From a checkpoint of a small transformer trained on Wikipedia.
Size: 2 heads of 64, MLP 512 quick GELU.
Each number is 128 + 32 x the weight over its row's rms, rounded and kept within 0 to 255. Layers, rows and columns count from 0. Numbers have three digits each. The size before them is the row's rms in percent of the matrix's.

# layer 7 MLP down (transposed), 512x128, rms 0.0597, rows 266-315, columns 64-127
103:154177136106072120060090071106126083141106095114093096165116162099098118108107163173155148128087173111179157115073154115094095174204123209090060132143140118128137103101172130143155083122163153
085:131116171103159135151117149116121110130165128143113103068203136169085114158191092138080127176094230168140107112108071086134104111140148125149153123107075103136095140092178128144198111099106154
079:130143061125206136081108129209165103167120133154093126149127144108114067151074174159113116135092098118128097116131169143099067121137165127128210132094123145084110103135123180184110105143083133
096:108099142105168123103135137129122099137087067149106166087101152121138084132167161154148137117082122130159134096177147152125094139135140100188137091186168151060183098150160172100117166093120120
099:133084118096155142123103140090110134107108121108143099143178122184101105087162159154135159123144120129105125142068148165166064087071113180153115153125167138092121068129152123128222156078123089
096:082183133127121086195116129117126093131134094114133135145182165125088086106103145136126165128167206157105154147141138144104151020100131156111100115123123161194116052156144104108088095078111157
105:157196041116128104123126134194123078141137144087146167160196110082156176078142153141103172067156108064135118103097115163150103119118124144118114079123141131169117082116109060139108141138118130
115:132118106098151124139111146166184075081139135169082118171092081108088121109104085058145162127126112142107099139146140154142106117122073095124104152123148085156076094186116169110140055074183118
114:140133115126133104149102082069070078185123097080144148133099099146130187095131129120141074115139161216186168149118118167111075115122117167166074162097156117093127121125115100125240166142125113
099:092175115094108128208144104112148090160148171065123117131214111095137187139168090099169126139116160094189102112115124220119157111118108130127110036138117096115097128131085138164102120084179143
093:127123126130142153127167075146178142136109105057072154097104125207176132121214071139159104143114147113082120115146082094136132085175136126080111129074139078155060127237106108124147129102135151
106:169162113083119125131082109163127079124148139141036150142172123162104124209156122099136157080075108144097087046131091099113127118199184105106134166127128143144131119176147145083158139160124137
094:156154116151074132138113177135108126036152063130082155102153133152138080178145146158127108163115154133113199188144101106111125109151124127180161145117128144107104164132173052102146125112149143
083:131091126154103116107134118089124141122091135158162119119095102130135119115116119119157132088122133116156111135098113135124149146100151058086166128146132112150162069161145127091155164154126121
093:135186113187085097148150154075105116122119108126095125135142131203084087087171136189156112157095120093119161071046091175170122108120130109107166161151138083097081147170115150120187129128152183
099:103184084151172116096139094127095117105126109116130176106104100115177144098082117093100073161128166093156168172140121122167119200169116108113106155085109064124097090159120126164109098122129080
103:084114169091125145179113141112095144138112090118174157127125089161113192092106071130088111198152151119085136160083142165080159154162149093131086189119078122097149166105093106184142169143153127
108:165117210132079114144109150119119125137147145088091163132127128117142115119124131119149115122181113101125091119132120093080126118122149140126173145126107110213174121117188131168095127110077114
089:137141116183098107149093132139153149173156102131083137210128106128124130112141132113112114186092103146126136093145073152040137135127103105078106210137128186131094078162130086162172103130140107
093:203112138165192135237112141101126107143165106137130122105118100114096180109092116152106073127095169140076087085152097167108118109127096169126188143071111111135125132150075134095113174170117108
102:133130177134188105167109134132147165145157094122106122160069150078127123116098110099124175103128164148135112155103131118175114131069116092145139073176155133171108172172131132107156132195106157
109:197113116049141104204171138084104141136087138122173116102143116045179158185192176147205110069151095160070128117099086127115111101095109137121159169137093100105116100148110132114126116119126101
103:105112139157124130158109123119133067062086146110099121176131107166105178149165100109096178168046127078184124132120111129183154125143153132133094152070211139184141108098118127096127170106135169
107:165167129086109146103163124120110095118158157163183139117107155095127159151202201087121087065101111105150116195062165150107113126094151113129050135128127074175145129098117170188130136133100159
099:124091111105081196155070187107111102092123131079086088168125109161104125165163098136123145153133105115152141173151122169144147113136128150109091100078104111129106170139160082154115126092168113
092:149182086142081117165135125095137131083084110109095130099111061121111156154127131143106121137123122157148102184099121133166179148122096183134099135162121130132175094219124122109088136168110135
103:084113189199096073194101166128127104170131191118068094129229101134133127137139107065106129129089073123134113136071068146129123156126140099118137123127144156087142101140151141089148165151151142
097:066137140137105098136137105134176179079134088108134056122057170114128124154110122146170131091162150135161088161087063180186123079116122131149137116175165150137126111131113207136152111123083137
110:122100155095198124157122135147052203070120179138141196110110146140111063099123186086155133122122105105096114135104139112147148106100114128119164087144167115130155145115092168058064140073121111
092:127148150131108125108130114146121152134126126120127049121119151175131121113156170149130127193122170144111127157147111085146115120141162121072136122109154149133147100111064151165125071147098148
104:131162114121143101086071084149121068141144158153145091174144088076107134178126133178159103126111151048186149146128134144109111148119086115089115097060169153154116146137129137134109159172115141
090:133133138145082163107117107143132107112154095180148184098093145170119128087140110134165134158146117063183161114090093122158139129143132184200104065139115131095126207100097078109127115055105129
087:152132119145135097175166053091142122090132113105164087141106137128090116116129079233064112119130095153142172150108078153172139133115081084163080102138183166146129102173085154112148118158131145
094:162128172124101092135141135101109183112138092110036161146134101109147138136150126114171143147097138131099112111152119132095076147100155146108156160121123136111062136133114114182124119120105133
095:171167134118128134161106121067170123120128134082129169140121121162150177089153103143112095154103109161114068159131047084125146142076105147107094135143074103131036068184133105136133127108104090
076:108172127091123151177059118135183127150160107158110173150120132132108075118108143120172127176117118124161120122145154105137042149160183156083140129088128051151192147074144108096113152131168100
113:079146170077126120112177096171122086085164184086162136096148100176146125132120164129160115176055117107127188092161129133112138103158085082118122099158127129110144052124118092067124139170141120
105:129106126195120134142159112092133064144117134078077130101109134122162147174145124083081095141177163144085126099159126102117158173127081099142110135129121069067140138094121156153157113161137178
111:062158128142098084118129167145169133070125127163140134150102147056106195106136163121167152076170116158135102156048157126114178176150072129127066038123151170127109123109126161095122122080179182
106:158150117128111177077102083108101117109097139125135120126108096065168120161130119145174126151159146109095130124130094194178223103161157173099146147153129140129103109126107128047045131101162139
106:125129128100124118172081124142145172046145126150186134162148122126097126138103120120114088066125055194106165084105098221118110083083101101133161113166153146098145102147138097131097186150156158
091:147140170116115164110153102144138078082139149141099084145112177146147184075057122159072087121116096159160050162103070093094112185144096097153182133137161121124146139096135190143093135095135093
098:186144137096134128132125109174111074105145131107156081130125146149148083079179137126160153126127147060174118171093116138196104120042068120079155101167117085180120087131061158086145170158124132
092:140165122165103086083129148123197157100147163131142086122157111149135112083107099128113136161147121118097128117033093084125128145149092085150116130118159187192130107065118092131110142166130102
095:152136108146149085197117141160150171099076118153086100136127131126084109085100130126084075110142122131107074088082108135131141164096109127111177142161120153169097103204120125113175132158062152
097:179095139137158149146140163085089101084112127129113190126091082140135091118138164172090109125072177221076180115114173122172107150111113121144150117171109101110142092149135136069139101078167120
099:129112129145137078113178103145114128111118136178093075110134119148111110138182126061109131086104156162152124103158136158093147116112128138146201181134132138136143133084083117138159197132179136
101:153116112145120118131072084105107112147133039130117160092112109139117140122180208171115124062104152070154163105116101165125157154178085116108110108224135115151114113129177172127125101101072127
111:064104146126131091076208120112126142207101154195135124099114092122112152130122161127114134114127138116102102131172070150173183138123141096110184107105150053129129138125119160092125202140163108
100:167142146090087124150181123071113139104168119129121172114107131138149172112127131131110095071111136136212131156136147107139163129131091074161161119147152107103164174075118074142092180141133112
# layer 7 MLP up, 512x128, rms 0.156, rows 267-316, columns 64-127
089:098142080150151138069116175141121113140207172107199156128103137095106098077109136094151101152106079075153126122130149146134075084101154160193175114098115106097166102175071123126136115179185131
088:071212175101089108155107118157095122163102109085080114105142154172069186128068153109154106148183127189133101134141071132166155201124132088145146164145195156164138127142172107108177135134164125
105:130094109100091156141133136139134155139079100137173073190131173130143139123159102143141132181208074093096074097126072168157144121107113160109092132153137183165129151041104113138132110106131139
101:076095092127096121139096118159137126140172146178128102148136115174059101076110137138126145113138105116146134133142099125156124160124102089094095087176113124110110151105140092083144095193131150
100:109079139141126180112189030132145173082132114147110129104140118093173158129137082076097153107133110142089141111137159078104137190152146121108061151099145111103155127138153127081104093141162105
103:110107139123160096114141119133128131147154167127055116121162075116133058138145089096120104121151083162051116119112201152160148203077154090155099208127134172121189141130130111179143113165122066
107:150085132166109048120122102133091150149119074134167153102156159164083135136171128171098135153082112166158122115099142120121137138125165156131088042067134168091153064114153055148117136143086140
110:129145145115124137139122106122098140186110097149137159157122101160140116139102098194139079095105124098109082116163072099171061143119188151106137086092100140147118095113097125183095091137136117
091:156097140120122142098146129153188208101119045149121118104131106120117119138141140164114120104143103069105123092126106123111066124163196107144122067131153170144211126114116080097115140151148099
093:138169096154049126142144104176145115119140158101104092112093168095064095127146177074187157104127120120082149134141188156091097119100129189134117088104123111131166186085112102097128085125137163
109:174105156119079135077150172056167125124092105085122183130131106127184064105098111089132079137096109172061101108098116145153096175127157117135193105090119131101156107139117128167188095157141102
094:174140100082175165158123153126089107166148101135136145120132202096160034102069085141073121095103120175136136152063121089104168134090095139074121065101157088140122131100099194138134134118116105
091:126157130146156134124110106116173129137083091167162125111149110146141130158138150093180068119121146063095117165171134122079064136129101173141099059092167219137155164147147078138108082117146087
094:157111159157129129081120097202142084140138101178102146155134172083164127108094124082161109127119146113091093145197148111170048145061150141187141107116120158141130106055128117154093102131143121
092:181095125109130119175180116071129161186135099134145161140137127165189114136157185131107132067106129166139129147087174146057111106107127079149143132112108142111118153133194131108159195134169133
108:156139107158118177071148156120144163098157150161171087153157154212101085146139131067134131079147111176190096150113113091107142146096165076159160117140124117062124132151137126144110146086125055
103:078112122132185121160168123129034109120129160137122106176090146116106194132092165142124101060137131157124085154108139122117163136091128123116127154123137162121136134100141076099163116170183141
101:134168085161145124116144125089158118145106092098146116159180117103151110100084132197150065128148137124102123067117179070108163121102136126092188156071145116178103147168144149099146130118155151
087:145140181107140124059088128115162128117154162127161133105114085089132121128083117116120124094175154104180117176154102137138075160092180163126143099136115131093127138089111138145146137128097085
096:106140111082117148163113067149123137171073102167102136111123133145174105161097132105150192162135066152088134145128173140112185203137145178130083132106174138113144138116151193106130121139002172
103:075156158121108154054098125086082157125169187101191099135126157109128169134133094109098113136134113198116157099128116089158137107179147147143118120142127095136109156103151078113165197129192131
105:090139148124149126166137102102159146160189102149173101115147151122074103098098124052143188146163086109109139111127170095112101138121169144094154131161090120125164197121102127090080169154052149
104:080114044089108148165107125152116090140151118095179102126117135176161101125102162112131180166060112073170125151166163131132108075129178104171147180122103161140128162161077108111128102119091198
095:113123076119130081119143095146063147171097130197170104115093082096119108153152149072064156143099111114134155127175107152129130159103124178069110096096189117179090095115125122124169185119169139
092:170137063112111091111086135102110179135091146144141142143122152138110116115111095122134080129096138136132139104179176109172146162146101145205137071114093105148142110156123131143162105166141139
096:139099092151128112119159117119138132077111110108139120125061084130173163099127145191089127125196094138117127124087153146132119102084159171119164120088124139114195094123172123198176116111114113
108:137172200135129157076102120109091068139134148160197179091146087092118149111144094109111171125082148164162071101125184063144135134123137134112148112114115131168140142116140094101147125177158151
109:089164117126127139152135107075146158118111032132111115163085116105143107202120158128137197161126133160118125185149137089181119146098200092108109121140140160157134116169067111084106127102145155
092:103088122182096025142167099136200119141158119109146123115177139151172123142156145134142041105117094150137106092162090157100118154088104136118130177170122129163156096162097156125104134121100113
103:141130170140093174167172133123131156158152129090094107114123091137151086096116151134103024090203120150087172139131148129120080100178125118175100177127119065166149087102129098178165093059135135
091:091097101129138174140149155116094165149095206056098065091105184122086174136148117125118135130087097157157095125121151131157070157142097136139130104103138130137106157136195169135134183169130141
084:107134179139137100180152088124128147118060118123118153100168136126154098103090175058150141102131199109128086173110162146086085144113087202097157112124105109139141145145089199082137098181121161
086:151068078152093150139093150139151136132160105182143128089112096134090100099087157106114073148208107110184173159114168093080105153141117124149116171169179138182096179138104145092143130167123137
095:091090164119112160047157167073083177136135140120176116114128105121134153157097137090094207108110143124167134102185139158159129150116160104170154079111090126076113099120101189167146194168171186
091:217131149139120200123142090118113126158038148122101118052099132130146179115100145155130096124114153175109172157103145137118134151082055139106114173107141135118148160152130172173186178100101134
111:131081130191122207118095091141080105133133040149147071150136109077094115152138105089144154104131101141163135089120156095157151070178156122111181163087128077148127134167136138146138100102123145
099:124097161122127095095114146118135085129105093100126149107136114171083083153110128143155139107120129116121132121161117055122130088117170177102065135134090116165167132143103171137159108120136130
099:195161091122106124120159136150129140153098119101104150082092174162140128126196150078128113155108104122091128137147124115141168116150124079097144145098100123108113107123205107118095089166200146
101:088138131069182092124090113169151134129150156153114150130128157108186144125114102192120056076107058079078141114139142105197102149147166140115139152126176153131132131206141083151112122132092143
107:157132143118131117128209210153103101180128136167133129134128114146168104123176133097145133136113129110168070058112094114177150116136166085147137052134116073154159069152108051099194109146170150
100:133108108150146128076066133090154146134041129163170096143148129099083128106087188124107141126110088153129118135113185190131035095167142192124087133106163223132171127148178115094105121110125126
088:059139123115134190075091099108123149120137147108186178142146167149149111106131087138191091132076105167121112150103095133090126133106149146194141115075118162149124131062133112141108072139171077
088:135131123157142131142122127137137128142138105121121130130120128057092175127176156124184126114117137118110144149094084127121125145097154150118152132105075101109097110131107099218142153058116153
092:106078078078154126143080074094134091106100186144128120114077158156145061069136090126163089115101132146032096085125160096092099161137112193149099116104115128153112191114126092153100102137172208
098:123186158124088089160122098178109111186093172104177086203095199163144123190155121064144161113151104087145082145114175158109100104100161113088096109098129149100166114115105150117125111197195111
098:116131052122167149105148142103084126101128058076087152168119153190086064117102155139136116182155131150120132108154136135149077133133161158144116150107090117130167090163129164112146067103070143
096:183131081113149152137161106093139171075109122152157132129130133124139092180170058070145067122148146160114151089168122091167167103148104132118152174106114124112123096114126083119193137135123133
103:133114108117116188128148122152136175133183087145075118111156176101149150102147145115096153140089081121102147113137142136144128129129103171174140089126123137175142191130137126121192133174092099
101:161118053132111106116158082180101133181194132115090157110088068092145127181161168098169096153109147094096213082177156143043134136145131091150147124150134127120118103088122122143067108144148103
094:130120150097114154162117070141042156078175079188141125124086150125101122115150097093061153155114159141101123090090125129110085172134146128175125129162111118098142179094128133131109129136171128